Part of a small language model's weights: width 640, no biases in attention or MLP.
Each number is 128 + 32 x the weight over the matrix's rms, rounded and kept within 0 to 255. Layers, rows and columns count from 0. Numbers have three digits each.

# down: layer 5 MLP down (transposed), 2560x640, rms 0.217, rows 407-506, columns 256-319
# up: layer 5 MLP up, 2560x640, rms 0.296, rows 408-507, columns 256-319
down407:113099116116140128130151164134193094143186106103116090098116108145158126136192107122130081117133145159146109145108175067132073129133126112133087127109094121159155099114065080103182124111159165
up408:095132145100124128105136164155119143147135088119089106141098118149162161124156203164171160090121126164129156168170129153173185139155072107102137143177096157141084145154093114124168108116093106
down408:136090119108175141103092094127146120126177101125111144146107100135189142098145181111174101135078167122084053071122125077081155120132160161131090109122125130106143108082176120093106162122166167
up409:123148166150094118146101163158125140193120163096162127127088081091136088126091120102115158115090160068142163117131088094149063160091140137103115133111135097125170126144134141117161070124094138
down409:112141116131067126143152179079146075068191192109120091098100104136129104139093128122059180117133136157134135099086165124123124123097158128146165100149094126129112083113121187092130081157156135
up410:224074110083072142166196075127136125119154192129120142098142086166080180138110141193217169057094168121148150169163179173115136088119178141095092084118182165124123106116210222123129144054118134
down410:195092099087172155088142148126136142099137142079148086162132136152176159154204117083176152134139084116080183107173194138178119187118093099151173181081136168095156141149143110184112134123194070
up411:143125104137147124148161096146145158107126094119132140129100141108104117084134092183106148122082162176090120105148080167128125175095147128097077189113050157097179124169074150138161155146119129
down411:105147152113131078138155104124105151079121156113127134188108128109129169144067068054132100171112139127148087119144119067085143107143147109112178186150163138103129199162095130117123154101072136
up412:210110134185142127093165106097137133102142130181155129187132168131122098141098164123138119162196150133116138113124114118152149121117097102165141126071127127138132153096096139112139151134095101
down412:107102096196125145140118138176165111083120132196146106171138114146156081090163028112124136129173158140101172151175154150140093139089162131161134166072142103142131166158142180126175096191117130
up413:097087124142134168095170058108183171148161112148172111154142077142117166139113127147135113142126104112111121099171106115091180134132159173137118108085141130119181129139148116129135072163123119
down413:157121120109133140116143106114112159165145185129059141175093085180129083197093080125137147089056124099132119109035100118087159121189101161103160070140093127105167223111065126071160137092143177
up414:132131174144133182156146121107157109115121112129121127129130081104179070072141173129113117107126139097113184180147159111126085105088125149115118099115128100138150102106154114092182133137204148
down414:103105115079098116160123127117143163145116152085136100149176173125102121117098096074103079168140082114169127089181148114044158097166130115140182067144138107114108151133117173151110140133139138
up415:137119179076170105126163109129133130130081117156055161107117033097169138115083065127155153126116104154105041102133126176152140172132175132098073206182093103220176072115125115103214179168167154
down415:120142128102115128163181074073095144147160063053151144193151006071060107122133177123128161173026081103099121138118044129154122121136117115104165171106150081201176060147133136080085147106116174
up416:155138132049080167106078095091198139177096144114118104113102095120123065091160123109126103116131128159090143166164076066151184147098092164078115100133128112129171111107113189126070130183126162
down416:138113079144123116118143136134162110099088117056129169151101127144112089145146142121105135154130132095149124149052148072149160125160114128114158131036146149126034105131158105138079173140093137
up417:082096115106156103128124179060098160118130106169156129131115166136140160081133107147097124081146064081068127106209143162125097145135098150176136121166168141136081145130115119065112113117135066
down417:099136102134070078116129101179120095114073110107128123144091127126140144055169136137088159149120125143047100148131161131178151095135138078157196080156167105121108100198056172128075133154099153
up418:168145111165111085133117144100108110135110196107161132154087094141092090116106118163199164197123123149197082097123123115127155065117149142155135143109093142095103115114153131132075099159124091
down418:141132096131175086083141153135147145188085168147175137187161054086163144104107159064131150145132119097076120134089092155125153078159064141105101077159094099128099132116107166133107146137128120
up419:057078076195114108159148141126071113134140080148115175123114128136060160114178133196072100089116096098087077117102115140101157154100099065158099094087192095113089127169098141194143109133068170
down419:114154061192173114135225122071113157118143151112092121127132153046100139074180102155087159053153075123146127179154116129147143160168148099016119116131140158173130137138167136180121087150117148
up420:147113132057070151110114113139142138144163133103078132069069137123116084169142129152126112182111167128104161128148154129101134159074146079180091103121142109181173112105105117150167129127126113
down420:122169149132099092138109189105121122089073134155152156090080210131095113114146147086168064107106098197133138145122122109174125159181181081155137148118127150132175142085093177140195091142137112
up421:058141136114157127114124090140141109127121088174166138166072076119084082127137099163126156114159111073109130103134092118188162151146121090162117087145175087117133157082195155090140163140112185
down421:166151143096091127174138150132147139100114097115181148158108129131083098138134093124145088130098096122140102128119187103024166169210149144106089156165133088114132175161108092108052075106092134
up422:098117085152172104171127058125107204074124096172195118172154223122161121083164119137147155086165112115148145113133152130157117133154142113118129125175112133136115117184121180100149131105134131
down422:161128121120125106122060181124045095052157111080157155100191141161142114161081174158084164108082189147230118122122106119148146100107128179135105146120117151100209172102083173106183163097094154
up423:030112088159164115190118128157087072121116130169153207164072182109141097215060137111134109118127165183177125112104135125045089084036166136047113128148113195126188046162147120092165092100127174
down423:136105086194145107141061148164093137182084130104191125214140134180156096141148146090093108129140093127217136119125120155129163176127124151113146223218089120075170064109166162141174163105144172
up424:100147100135113120170097096173132127131136147104115108176109134098108167134194120133141179171178122124141135165149133207148082111079116146071120102100074156105126110119117138102076123109155124
down424:124123130118096126107069067091127186137164145106074121071143142095083085142191142115122137096133079133132102047152116140173101133182186144119150140183095173165121133117133192140126166107081136
up425:095118113093117113090147151094074111108094107144103202098137049160152111124133113161103067111082081088079101168107149181105148141113083145145157129173181123150118155097148090124139092139114128
down425:122138223159184071119112119156143110108170068131114123122135109108160120128149103177129105189126145123099115125129113169159151104104159138104107100063110197170119183154108091078131099135111126
up426:129048153075088167159154227127117112122131093135143164109132086135163156164110118231145115201114060139117151123110081098099198166126158077081083105138106136067108087139162108131111129173151118
down426:123192129132069134098131097120171189141186121152119189142134198148105144135142109092125084159107143098108163187174138132106116094130111177087079138123146144161117122105155129191147102107132171
up427:052115156109165144098087143115112137074074067154179106196081083168148219113053139128138234073101074133028143142086122158069133112087143135194149116090118192077151170085078130130084136124146186
down427:117140124203087089123117115110142140121099088126123104130119082084100156158116125140174206126071131158090143178169163140124173121108140133166155115107158133095076124140106143127102085146184138
up428:160111101090151134109131196173131110184167149170126118133235176175087134072149183076069100128183112110150132141143115117132157099087218158099158212124107107166084186174137130142113131152087115
down428:118109117142168126146115112158143097115123035053132101103114141178096082125140191110046109126161127113106088142120124141145183085091109100123138157115122108146131148137177118145133142079119148
up429:109113083130081119098148155113107134105112128195110123122136144151088179121122059129145170115157096177109125132120125110119109140126068189094139113095183147160112158145126094095151158101166110
down429:139127141150091133073159068092157187184164180091119142137131157081173138163074072150127113085123193105122094134121148091099088099120104161110146152152123107141125088129126107162153133185102144
up430:118126177134174091175101085133179161129109155155126103064108107069122091156171165120105084107130131126149124157137139124109104122087201127105133119100113148137103158111119134171114109117189176
down430:100146099091156107189149137093089170160136113095169095135078221155118086133132101159070136099119137153104135132092149099096119137091120161141136109148156182121072119154122123127141118127074131
up431:105162107150120143100141196093150133166144231162142136125087138092173128155153115139114094063108059165120172131144154092102127163186113163154135095147116104174128170175102143159163128111099148
down431:086105171129099117110081146180102140118094115062147167086095088157088187138149111181070157152138096201099132068101090155163128119086166048123142080122098181092124106174128138165164125125134196
up432:129153154111147165141112111153096118121148114169134109078159159118165062147126147094117144133138159169139130144144079110122169174098091147175166119110117137116121150175085125190103131158159176
down432:058137149097175130119091154034088133106090081187147142141107196128154126154129107187091128102163141093115132122153140114089144108117123132087143125072082132128099169100097093097143140132132132
up433:108142174157144147173078103120134141098112110108110117051174159138124143104123133137164159141116102131113091106104151168119149139184131118094107120098190150088164140098116094131130141141226135
down433:135127141098135122173071096118119103109143102096138158137121132129153051134181186104070107124098126136164143119155170123108166106098108114079112110103155076113102100131118098154153117155167124
up434:063089193065128045144124067146085098077113135058086128115163155126113148035143103096118112095103104110153153071103122133176156166075140101083072096154111140173202135103123149132177147145113138
down434:060081138071140141131179139133094090148206148112131124166138084091112143121169076151090086118130151099117154104121110138113102098112108137129130060158078077132207143137197145103168097162112103
up435:113142121079122141121123151105163149156135088158212097133113123131166150152124103124112125082117128112153148106104122058136148097134145114120128134106138140129145145066131169128116072143136136
down435:215164080089198170125098114131091122190133114128154130093162188079098126102118089158092129149139087153159117141093131140161133208162104109199171154134164118117147166140155113100185097069221191
up436:195133170045164100162106075140177077194134155158171143041117084111145077135112140169089150121143122161140151123090117159094163114069140138142134084025177107101121073200071164132116220123095089
down436:167084143206172058117068122216070173098124136164115132174127106152079098109168103083139114092129205106191117046096174167165119192196136154146085108107109086128131120105083126165138159131114162
up437:129113128065161079119102079089148179141121088115109094123128085084133145120129127121103090125162158123138160120170097117100117133114089152144094073120161061109131109083086146103128150064102142
down437:126123103170133080046112127085116165094098168156159192132096145123152137169134129052104130071070133100089139157148149107091124131101095160104104189116181105087153100101098090101133125144142174
up438:105139121203114168110176100127178135173063133143096143117187091107179067144155081114096183168104105156111162148129154092083142135124135193125084177175144168116053106163159122091118102107130158
down438:097085125158105125090123190149109098066157154149078122112094143190148117191132157180115096122120116072118119107110118113103094115143127150131179104140164136063137151099103181103118128151130124
up439:173158102169146152088126125089123138136141113098079110117135158092155133113100123163120114078080156128145107134108115183117066091099167150137091094116153134185117145168192134156163093151125103
down439:042084153114136172071188126117130134110091060139104093142118137129182122162158103117103132084155044186115107111104202165117111125181118141162102104185145118117117100161233125120121132126113098
up440:129096122106134130162138122147148163098075154103160103148091219134132179067094139087118159101126096154166097148122154147096129130124158098162173100166170140114133149119122153104118183142116118
down440:147145134161189088180163169159055097184117058158134150106156160073169122070093134123151119167087144101095136151120130113060111200136175162110199113166143141102132083148196160117155045116101066
up441:192114083087098102113095129087173127067111134085143106112177120126136119097131114140092090087147104116124147167135125156086171158072112142047111092151135175156090077110090084134141086164136117
down441:085142166177150109102118134134089079167120127111187175176128128153064172092122135148126157145167165108098096106130163103093125094184117140125112167156100088072188162158152129196142115112089153
up442:158111106106124118129147141136147142144131149154087151149110055210115111128143162125102128176101108168152158131141143065077173155115125068147147127169128128106091157161085101160168116107109098
down442:128157142166133077121119132140102154122147105184145107135138129143117165115134125168115091094128144044147139132143107092133127065146133146134126143079071107172139148123149104127090138149134153
up443:087148100182119138153096164065169191154126053153150062166132153151143130122190133105148039112089189098151166174095108151146142176063133171165044132154120161208109103075132137137134154114202107
down443:134113156074135143157149114169121116152138112108148130111120187165128094144126144146122145055112156143100106143077117049177073164158135116087101134151167127117141085165105054124112094137136090
up444:162083096124142165128146164099122155088113133164108100108125098138123129114147111115167090104101182142178136030107117025086077218089098174155173114169092138142145154141117177156116155069152173
down444:127118053147117146081035111091090089122093150119121096168130177128111091107188162094093085145096205105133129130178128077146118178137171117095167082138062110088168168094060126077119080172117130
up445:112155130136137164141154156120114095182189111116151160129154154084128091126084148123141127166193124119082176211129112122138187120107109142153123145159135115121098126129101154096209147121112177
down445:094086101194121093092056144118162078213132119128127089120143142119122116098091155112098108103134105167159150078146111107117090132110081167162146112172138110154066078131176107123130139092192173
up446:185128062112153124097106168184135141136116129128102155148075138104158174124098112082214113133151097079159151140082121124085140095159125119175154120152139079157116122160097168122054125132159178
down446:131143160169120117161123137143090071157129130092117172109101050151174138149184112091163104154122119080116140150127112183147167144155133153140150141149113133163155160144122152108175119132150103
up447:103141189075157129127146136100122109149146115095106115080146132175146145065138083221126113077160113189151185152131150159137168139149069104115138138120117112082146104134032095098109130147110023
down447:145086137118152152107115133112099089095162139058102135105116127155176115149106121112096144159092085123152152132145123172158131097136086137117121064133120107149085089127114093155131116099120084
up448:085109124161135148155101145100155177178179137173135088105112132102075128148138131091082118153185123146102149163059094122078164100130128112108141156120100107126118100110068172100106169169151142
down448:108129138191137109124140149144145107112132149137146134106148126163071189205151094104161203108137155085147134186104069151141175097142118077075114156163124102146169139125101103107088123102100181
up449:187123142151155157069102124119125175118111109149138131185137121168154127097120164136090188140118134126127125140175147089090143127135081140145129154160180128146139145138133067062119100164121157
down449:095127142135136111102190113089126072139135170165103157152151165159121073150089131172113125062070115116183150143166161157093158121103132157143121138123151163092109095214130159106114131194161102
up450:119090162122104141144072177080143035133205126106129133101139117133165171165129081157116016162122056164141105150154104116078178109133079156177181147120103160105092072110157147135145189140151100
down450:120122167095148170122091105125111162166090061094083136120145139140126127124118097098124085150116149072140089169120110095035116066121083085109116140078180158096089159147128183070115060147142110
up451:139124114087094130120128181109151104113115038109118136155110145133080118137142104156200139194185145091146137084145124146178106103087139152140139114127146176101113156068147154177129102130178105
down451:093103135160154142106152185167113108096133160113090120112147155142129119157128136121118146126108132114175156145154132135095126129174120131118102100091134141042089092068149140184182202101139148
up452:105093071137127144079149142067087096114143141164114117149147099128137065103128097113145132091095128103091085134164114150098158172100156129118182145138131165082076148115135094119079151088168112
down452:121139089215138130125114180109091113165170046153161116135125131151118125087129103103097149110126054145150108175124138077135119143166183164171047170146170152163157166126088109151138171134165177
up453:109115153125122176079139129094198172125132113059159164117152146148062114115082117135204104132108056114115095179101155109097097132196155109187184133153107080108119104135131138134077186098197118
down453:143153143113177144168132118091114148118112137166107159095152117111131133112193115082136182165132109074167095128138111100106118121168088127159132133103162120143177149057108144164090189102129127
up454:157069110123080092136161079097059118106143133132089124132155124101134105118082159152158111125082171124128142155133183181135127141129117153109152151099148189083157134120142140157114186110118138
down454:086073136149120072124169155182111140132116128144121146105104176134175122084119102164095165092109115137170149157110086107126128081093117120119121124138125096108110116133079127099114119111119158
up455:138203136161130119126115126102134112103105101171111099147133095165074160145119103121149161160137159120108130115168075125112109138161119107135109149146145138135112135123138105127166135132134148
down455:132169169165128156116150124099135160017188157170097067120114110180117151120093141064171149147121113122076138175159100148113127114111151096113160065139191147107087120104160126127114089181148105
up456:144122127064185149114074138126128149132180097150159185126132153090074111134129167101083120111151105103108125090106034118138074088180139080149134109127148144137098101149084141122163145115095133
down456:103131188102146148115174147129085168146176114149129123149119167098119114157116105079063134138130139155124115127146146144117102090188131164204149181065152150178081119122095131177112159107116082
up457:102137153177122184160105159133111088107102163196135095184123203139117099099102130085158096141141172146106124111126167197128142091136100128114114153146159129118103125160142183131147066114102098
down457:116153163106142163135126110113075154105154106094115106144114123151065147114156153116160100138146106046119142116139100177169159127101059150085124107171135162091118103066164054145132097081151119
up458:151058146117212141108088144128175140135147115130126160171106153114134124146180152112097116119143108110102192081154197104187177117088101130202151084158138148135173125179089119108125123159161122
down458:152134153108162150145137116111162136100142132108133129191116141117160151082114083143123185166147131141093114175134116110150138169108138147146105069092112073095139107108114104128096084138153132
up459:122116150125156066132135133152119102165097162134138185089201139155182122166115134131186125099192126081118109183110118136069179086118169102176130161100160129156095171159119079146114111141139137
down459:191153110135113083189106118120115155086157211144186142096152102186108096148157126103124126149142139101161081110092126166095097101068111086080128122114086126073131150129144163082081170166177129
up460:158121136170095101118116088116106178104127135113058150147081079136127156146087166110171113106170131148141098123140194102109235127116126082157131116121128141180108099073153181108100142120130086
down460:150172115097157170108116092139128100112090100082143092086133129101188172156108074154123132141142150140144098149198095096093118120102128099145093160166134091069180143140161105149107049144132150
up461:110156076131129153127190134145122154156132107096139119158120115117129164128120132151118158132171162115146121101110155089120089191133142143097142149076107106147127108139146120138135087117217125
down461:142119156110127114137129124168119106164138124133104118105154212134101104115114085177116129098176164174116101147087129100117120128117104128145098161142113131144129146134123156142074115132058168
up462:107097103099111121127128164142122094133149134139147149087183142135107133119155142120126142141103104105198120136107165144098131102128129148111088120081154126175159143128105112164088126132053126
down462:118153134173119133175072130107145124133134090120117085102130144121144095113071118159109116087136078062084121134155157081185089132140129156144174093172149125205125154096175108120143152168136142
up463:124142147096150150125075141131148111123174166164044121098119123125138139190116116165149097129164126126150143066137136099140097151097191136094116121136164139100105170124135162131092110127122132
down463:121156158160111093141165203095133121128146126141093205110098116094120140059179131165141127132154147105118143136093162156095175089176112166142081160097167170072139109141100149079136131083165115
up464:078130082122141128090158144181116128131110118173116170162151077184127111124103076105147070192067109095155084099204120132180156184140168079128122101134144177124101062140079135109131146104106135
down464:046097089170137143164080150159124162095119141153088096156177132078151057147136124153125120132167102118101075154169179101101112147075137174111115135094074131166144071121141109118108105155122154
up465:117085137168145142147140136143160118112148099144131218090155142156121137104113115104129076101103120168117177115176133171146084188096126118098108195120113161093178095133234095180125131118101130
down465:132096114149095196117160031072150180119158119079150220126070110202162114134050086085102108150141156118136118143131126069146107162086118142099117113133134135058109093084144109135209148126117121
up466:168144103144139133179101191209130127104132133147177199128127206123096086148209186190152155123156104098180141104090131186107151111053072101105108151158095170224094137103198150095152136092158072
down466:128080128144137114151113110151129134155170148154135127087149128082103111124127137141128160158104151093102154140120151121147164119134113142125114110082151128119118142162134200160141136137132074
up467:137095175133119099114095121176079133154102060102121145167131062093144098119141123103129134119113086100133149117075131150182121093137077097139112145144127142102126096111097136154114094124117146
down467:060106112170106122111155127138121093162107083082120118102131105116129115107070121096146134130089170072117133103126177158072121161096164059126090102124144096132147132128065154093167142101150136
up468:099203128131140110025141131162094115091129116135127137147153119094159111167149094125142123115164119063140148152230105149098201124130123181126132159139102114155156068139100114126172194164070102
down468:142076164064159109143076113128119129076130152146161145174142151130108087144113144124156100185129154151102130111158046155128160161200152166153157099106124092156153103150134139093106071105107150
up469:071102145202083163155154097118074188073139098135093154178148126124105104158168121062163132126143127198101110110106076190144095107068094149160135095139120071088083100134098111087060148134085146
down469:078079115131068123130138116133101124082157100102087142165116154113089123158120115118055155132156129171126111123107120150175037082177144084154133151070120061111176091154092066110072128091092118
up470:118155157147135102131155218172127182123140075109164146163142069117184124155119122066087126094123144090193102123177170146137117113129149108114133078134128166135078091123016117085128072058151123
down470:165092081144111106141136135114146125117179153121149181154169104102145149143151124206130120121117134099125110140102154092157106152174072050175082148120141150133127132163075154114142108200128087
up471:102142131136146143168106131146100128097128150086098159134132101098112110085189086096110175119102124146139129137129055141120132138187118122105074119122097118156089142092122073076118133117161161
down471:081101116117165123125132176113085119162102172101158115130178149145122160120094119121146118137143141166102105043087148137106126147122092154096142128168123140160141095190120119062129098123114151
up472:088124129195192161059107075117109160137121096112157169096092138111134122145158131160081100171114152136093084099134181074075097083162072170157077191109162169154120078102168129127185181093095202
down472:134122114142082108117132117088145143119108145153187163106153138126158087113096135119142103110170159129152181112144131170136108132147101132169099094094149160119088126095142138135102133113095093
up473:120096128117134146141109139144090081126141122194106091099099093121182160135103113085136117175165107114107107117160106104135127162153101158051164138143165098117207133085128132111118155103107141
down473:132115130148145136141110160145183137124136145123134109162166122178121070121114072086152107136081151154153149073037191104162152145139156094100129125151154157150201079131052115162109107180149114
up474:075132086074215126171122139186089175096097137160134138142123105151140156126131158105179127169119107147107201109147166178121136147045135148119130116132057147118099070138092146125167095210161163
down474:151139168087103107129113053126100128167123175100152141132184106103186117116099115198182111096119096167095197125132119090091096135129177172048094180152050139140174112086060068158160139115136138
up475:130110135089073141142125075101079157161121132148082126137069136114159123086151167122105139062096146139142128120120145124138104105097141117114118093191097100119089142127062173140097142161124070
down475:170128122150127135102126144181221125124156140090143092171181113085050100104152180161081142100085104136156089180083121078180125122091154159198126125096115130127157068109127092088135094121130122
up476:111090119124123163131137156187116147087158111148147184145132117052128179122164170145117117082150124141137164103157124103136176105124089170142126127115137127141147122116150143094124086144108120
down476:115066130140149127123102145092135131075120060137125176143134100139083140090151103104124148132104157171183162124135190100160169142120128093185083114107166130133163071145132101099171178139161089
up477:146129118086109128094113128086127048138127155178125139049060096139125123093152165090140098137112103103125149133107114148153187121130169126157172149108123178133091164112149112158135178121158139
down477:163113135124149145185135119149115124084109173189186100172124147135145139116186179118105137103102180111075116161170071134118064133153090047168143168112099143134150111161116080138139147101107153
up478:124128136186144154131112121113085171141159100119097114147078143112142078127159143068106106090109127112157063122116164117096111059014123125134115121191161122188123154127182153132233095137080153
down478:138102162173117089092139099124069102204149135106144149125144128164172084134142087158134118154170098214106143134152096161108031113135177143154091143167116072087141119135176126105134106170133132
up479:149159121136140105132177127114158150129142133099150124137048117139146186095140121143091125136120111171131118135138146121186108087128158142124092138128163132154117133112186099148110129117137137
down479:133068120177152086130119160136132138165149163122158100112126113125170118108132095133168084133086122156202107132171122126154145169090121113159066131157122080149151135146125156126100124114132112
up480:132121115126167164162094149151107160138135152157163166163165126114082156134164116169111150085085107168160114086158087072121074125094070155060148164135125089174143167152103096063189101120062119
down480:090120110063151159165166187121109143132179112092130106113127140127134126174084096126133068155191146116132125093164116143100138138141167126129200102143088170139171172119113118105125113089082102
up481:144104087255112167122094073078113123118127168172115149073153149129199097124154137141133133136145116155142129184131121088121093075178109171126131185111173101137162082190074153190168107164134125
down481:078075131122125090189065197068134125125107111054160113179105161138133139083167149105167158124144184187155151082159057103067152162093171068077138115092107144133105065137106127144103156106113204
up482:094131139139126094076118150173152086192133094174164208071128104119111108133121128136100081097090134151115191137120092122125149173082147138112099141135136050146164122137146073093138147109071090
down482:137090129103141143134084164110119176090141109095144130121108122147072135146158111088157086147134142127133154104078163138137141112061145121169115127136137073096108200185110126145080126113142105
up483:138132150103142141135131165130160095119160188133128083100141109148172123106136114127140162113149163132133126152132150129174134142097106150130111118073113163107137211117174070096138115113127121
down483:112156166123111087124127135106133139141165128126162163107179149071121159139158124201112161193110134188160127125141132094116121129159144091081128123120184127149143139151135121110113130131087214
up484:145059108082074120121136118105132130149098149128105115148154119133156175123098119116216167139133113134120166158177163138201130145151052171067163101174126123177116205118105073153118072154072150
down484:130009108124072134178142071121112032141227170106107140109142121113180139150163109132187110122138130114123147201183131083151165186180097164113131176169094119133124089136062092164114117076112141
up485:108164091091098159120069141195154107121122173217092129111167139068070114121092136103134150102128099075149140086146107121136124139126136160181103133116114180107158162157122157169154095193117120
down485:145137122102172059109159156093101070129119105194136115181039154130115132128118163059052145123099152154096153099090125100067123088097149102059071105134109112133080120138207131135154140147157119
up486:143120135150081138132183178119127153161158173122135129155164113091087139089183100137093153143181147144137105099136185116191163161110136178115144117122117136108126087121141171140157148122072100
down486:104039125113111083095129099154172131182138134125111135173142147102135127147120105129138144126152113157140149172122080102138134143077182156127131140107184108109096115133077149129154141134164127
up487:091197106082090125144117195121141134115120150145103099065144146149106120099091152202107071121116043113127129131169115127101076088167146132120144144150136152116122117079134140156102210133116106
down487:138063153066119135155198141121106057126137082074132100121145138061130117172111124098148085081141172135159104168108158159130154071121131121112129167170143113159157144095109177128122151194103166
up488:112201154146104077200091077148162210136103070127124098078129098131123180169146106081104098126115111104091144094105127127154141087121133132139145101191107115119157125128070149127152102103100129
down488:123113135182113082106042148120143133154134118161109075177070107183116100125157111114118139102132148105168114139177103119167131146149103093203137102117138126094080101069117110161089107111144161
up489:047115176108096151119144113062105151145149073132158141124123070096088169142084090148129174119110137116155165115103137180158105105092137183128092149161083196173156175065128116126036089120098146
down489:132082156145153102175153074121108200090112114071129137152143157137041144095127182150143100131107153088144108128144138161120134153097114139105071120148167119156053144134131185165145133113175095
up490:055120163084084157138068101177115155154088136126099126102149183071128139142102141071107089127132069170128105077125171137230139086119154135101138085117137165130125095074140148125102117136138157
down490:136125151054147108121135078085136105101119117163097112169148137135099107110172137161113100146111131119063160052100146122094148172147104109153141084132102093079128106150155119087094094137081137
up491:087200172112137179128092120083151154077067138175087169135132125098131116156165140146157176137173109119145128108123168153120110107065095087130085124164184124121100150169108085183136069124238061
down491:185121143121161130136160155143177133125118165148107089110149175090109113142132163187143142125096132188119113140142104110153161031107157121137104125112120140112115072147178129124077100184136078
up492:095099147145123115061172144138092102083118135142172187107130111131083141108144136111147111099103156101157149159138097140124103169147153130097058129143109102177193156127112134108111173169106111
down492:094119091119166131116119089139192115157117123160125172133194174127142156104147182162096067074091062145172119142124096100153185155107120191136123144101144126224200093154043078096135126115147146
up493:135069135129111154109025098060163110109133111110144167137097115112133104027135112098068125121114118147114135079068134174128166104113152086067136144168111136104066127121100094166119121094091158
down493:115116109160181107124092103133145200080107116170161130092171125105130127126127127163087143119112102114141141139123138152112097104132126154149141147139154132125112146097148167171143137165079076
up494:139114121157115157135169166154193125100136106112101146171188083081167091116153153180148166169085140117139144127135107085130102167143117135175132171178109141133165153166120138129118157149133103
down494:110164145189121105085098096131201143168114122136083113061143093091165157081125120108114100152096109112092127105119090091101063162123065098171149118111115150090226128182149134112149112124124068
up495:102170170138057142066075096130118116094111101146122116156112129094156116179172109070136113075133099174120110094112123081109168133127076134114040111130149149136116147091134171162089065191145091
down495:070154198168076127172100128135161135101159125113184076184153131118131101082086114103115064101089130072130186083132114091074121159072157120094127155139128146126156178064143139102139092159136096
up496:165109066155109136128114181115128104105125213185129156192086142163147169129132160145123146154111146131162122177201108095146044140097106161172136180203150158210136155109119150091145138137121084
down496:129104099135138121173150173127170127104121103171155100093192077152090089155127166122116134101090097150133117199132148131125157057107172089218127125155174173107119155160156123170137175080114132
up497:073159098168094188131133101144163218163117152133096131121193128142083153225128152094146131132110189163132195122152083106115113137101119159110121114123096114157113131181138103098133137109108193
down497:189105129164114099081165106171078130170112108120142118103144138159119169082110139118119123092186133085181102097143144142172099115152137173128127100093086089122120116176090159145152123174145118
up498:095132163172150128086104171115137120164087071088162162095124153097109129148098169185124151143193124107138130146120150148119129092136062185206163152106135183114101123134093126154100118133108127
down498:116102156141091149082098182154172146131104063119134112127155133160070155157114144145086168168097155103082118207152126094116168118105141182131159080161195124117133079110104177154133181148146168
up499:119146114163076125170141129028154125128163120054139163124156142148160149174125131116179103163180126155107073154065171129105125109142100174156136115094157157112121152122111089068098123168081103
down499:076126076139106119139121128118098078051194127059046105145139102120141141104096163153101111209127191126160123137123173117166203094129130144181146090077155110101118108093139074168131095161093069
up500:128126117121142185154060159195135201116127121118210114187066131110121173114137120191147121104113121131171110100079159126096160134045059106142089168156105113121123200158123153175110177161068127
down500:126174141140159110155105111081119220129127122087105134173158130117063163128170101155152073123117101118121151156165165153100107103147120183152118142119129109131115160121138196187118073111166130
up501:111139173169103128110132043141159094121138100145143141170149100118136153138111082138219129093158103102142111058140113106121137130120078126166132156188105196123119081148134119125147141092141127
down501:100120110164122082148200150105124135104109113131133063089136147139115114169141104118160178130114098083123172144089111042136167124146106105120136130182171121113119117188130099086166162124160138
up502:097147170051123127101097067128089140133108172132060127141153146154156144159080125122169137115168136131162087140110153169130142142171125158100111165139134196122141153147154216115099113080149161
down502:138182112165090095066093048104113090186130152097133117114189101105150153097103109081160147131164205132136158113117139114148150224133106130170068135151075071082088124196127163142083068077192056
up503:146103139128184109052077127143157136133142172103153118079165149175122113135091100235093104104193127173127168158123174119183115138098159173104042099130194124108112132161148085089108133133118131
down503:175108116168123107145115105139155122115163099190093130060126093117108066114159128125125114104069165071154119162117165157131088091099111090108140142081139121149166144091158069136137103090110105
up504:122157174064110130167174098057132094161163209047176099121107059111137141147149182114107102185124071134183142164120130086180147141108142099160105140161162138131130150131123153153091131119132131
down504:144095184140162115133142115033148178115141106140167155081101041146128142121109165144165125100132103158092113065145165099103096133146177165156126143089087154133141165119106155128067153162087186
up505:202143151142100130135148130131122100209207104156127175148165134115111145151120133161159135174206164115149152095111125148096089122144158150126111156118086137114144146117111070179147153116147111
down505:167120105125122115142129109096143166154138087125096094110139120110166172134164080074125167121105130134092183131099133147131116126128132142133074094113105167099165133158102185165049117101178092
up506:102111165095203110125093153115053093124153143057107151057164143120162152148099156081138174159137112112162122082113103110046080137102173104107115051129161154131103136088097113186115181113145086
down506:134152131121112123127149097116169124122045164155146155133162109118138172086106135119142185097144129138097111111018108087125090123166073154150147163173157033140113133123102185119173169101114165
up507:135103165157121093169159078103150177164119092175169119104134151164129144107080119080149148116124205105133054126165184146120143111100095153136121133171137098185103102161119112149098114109184115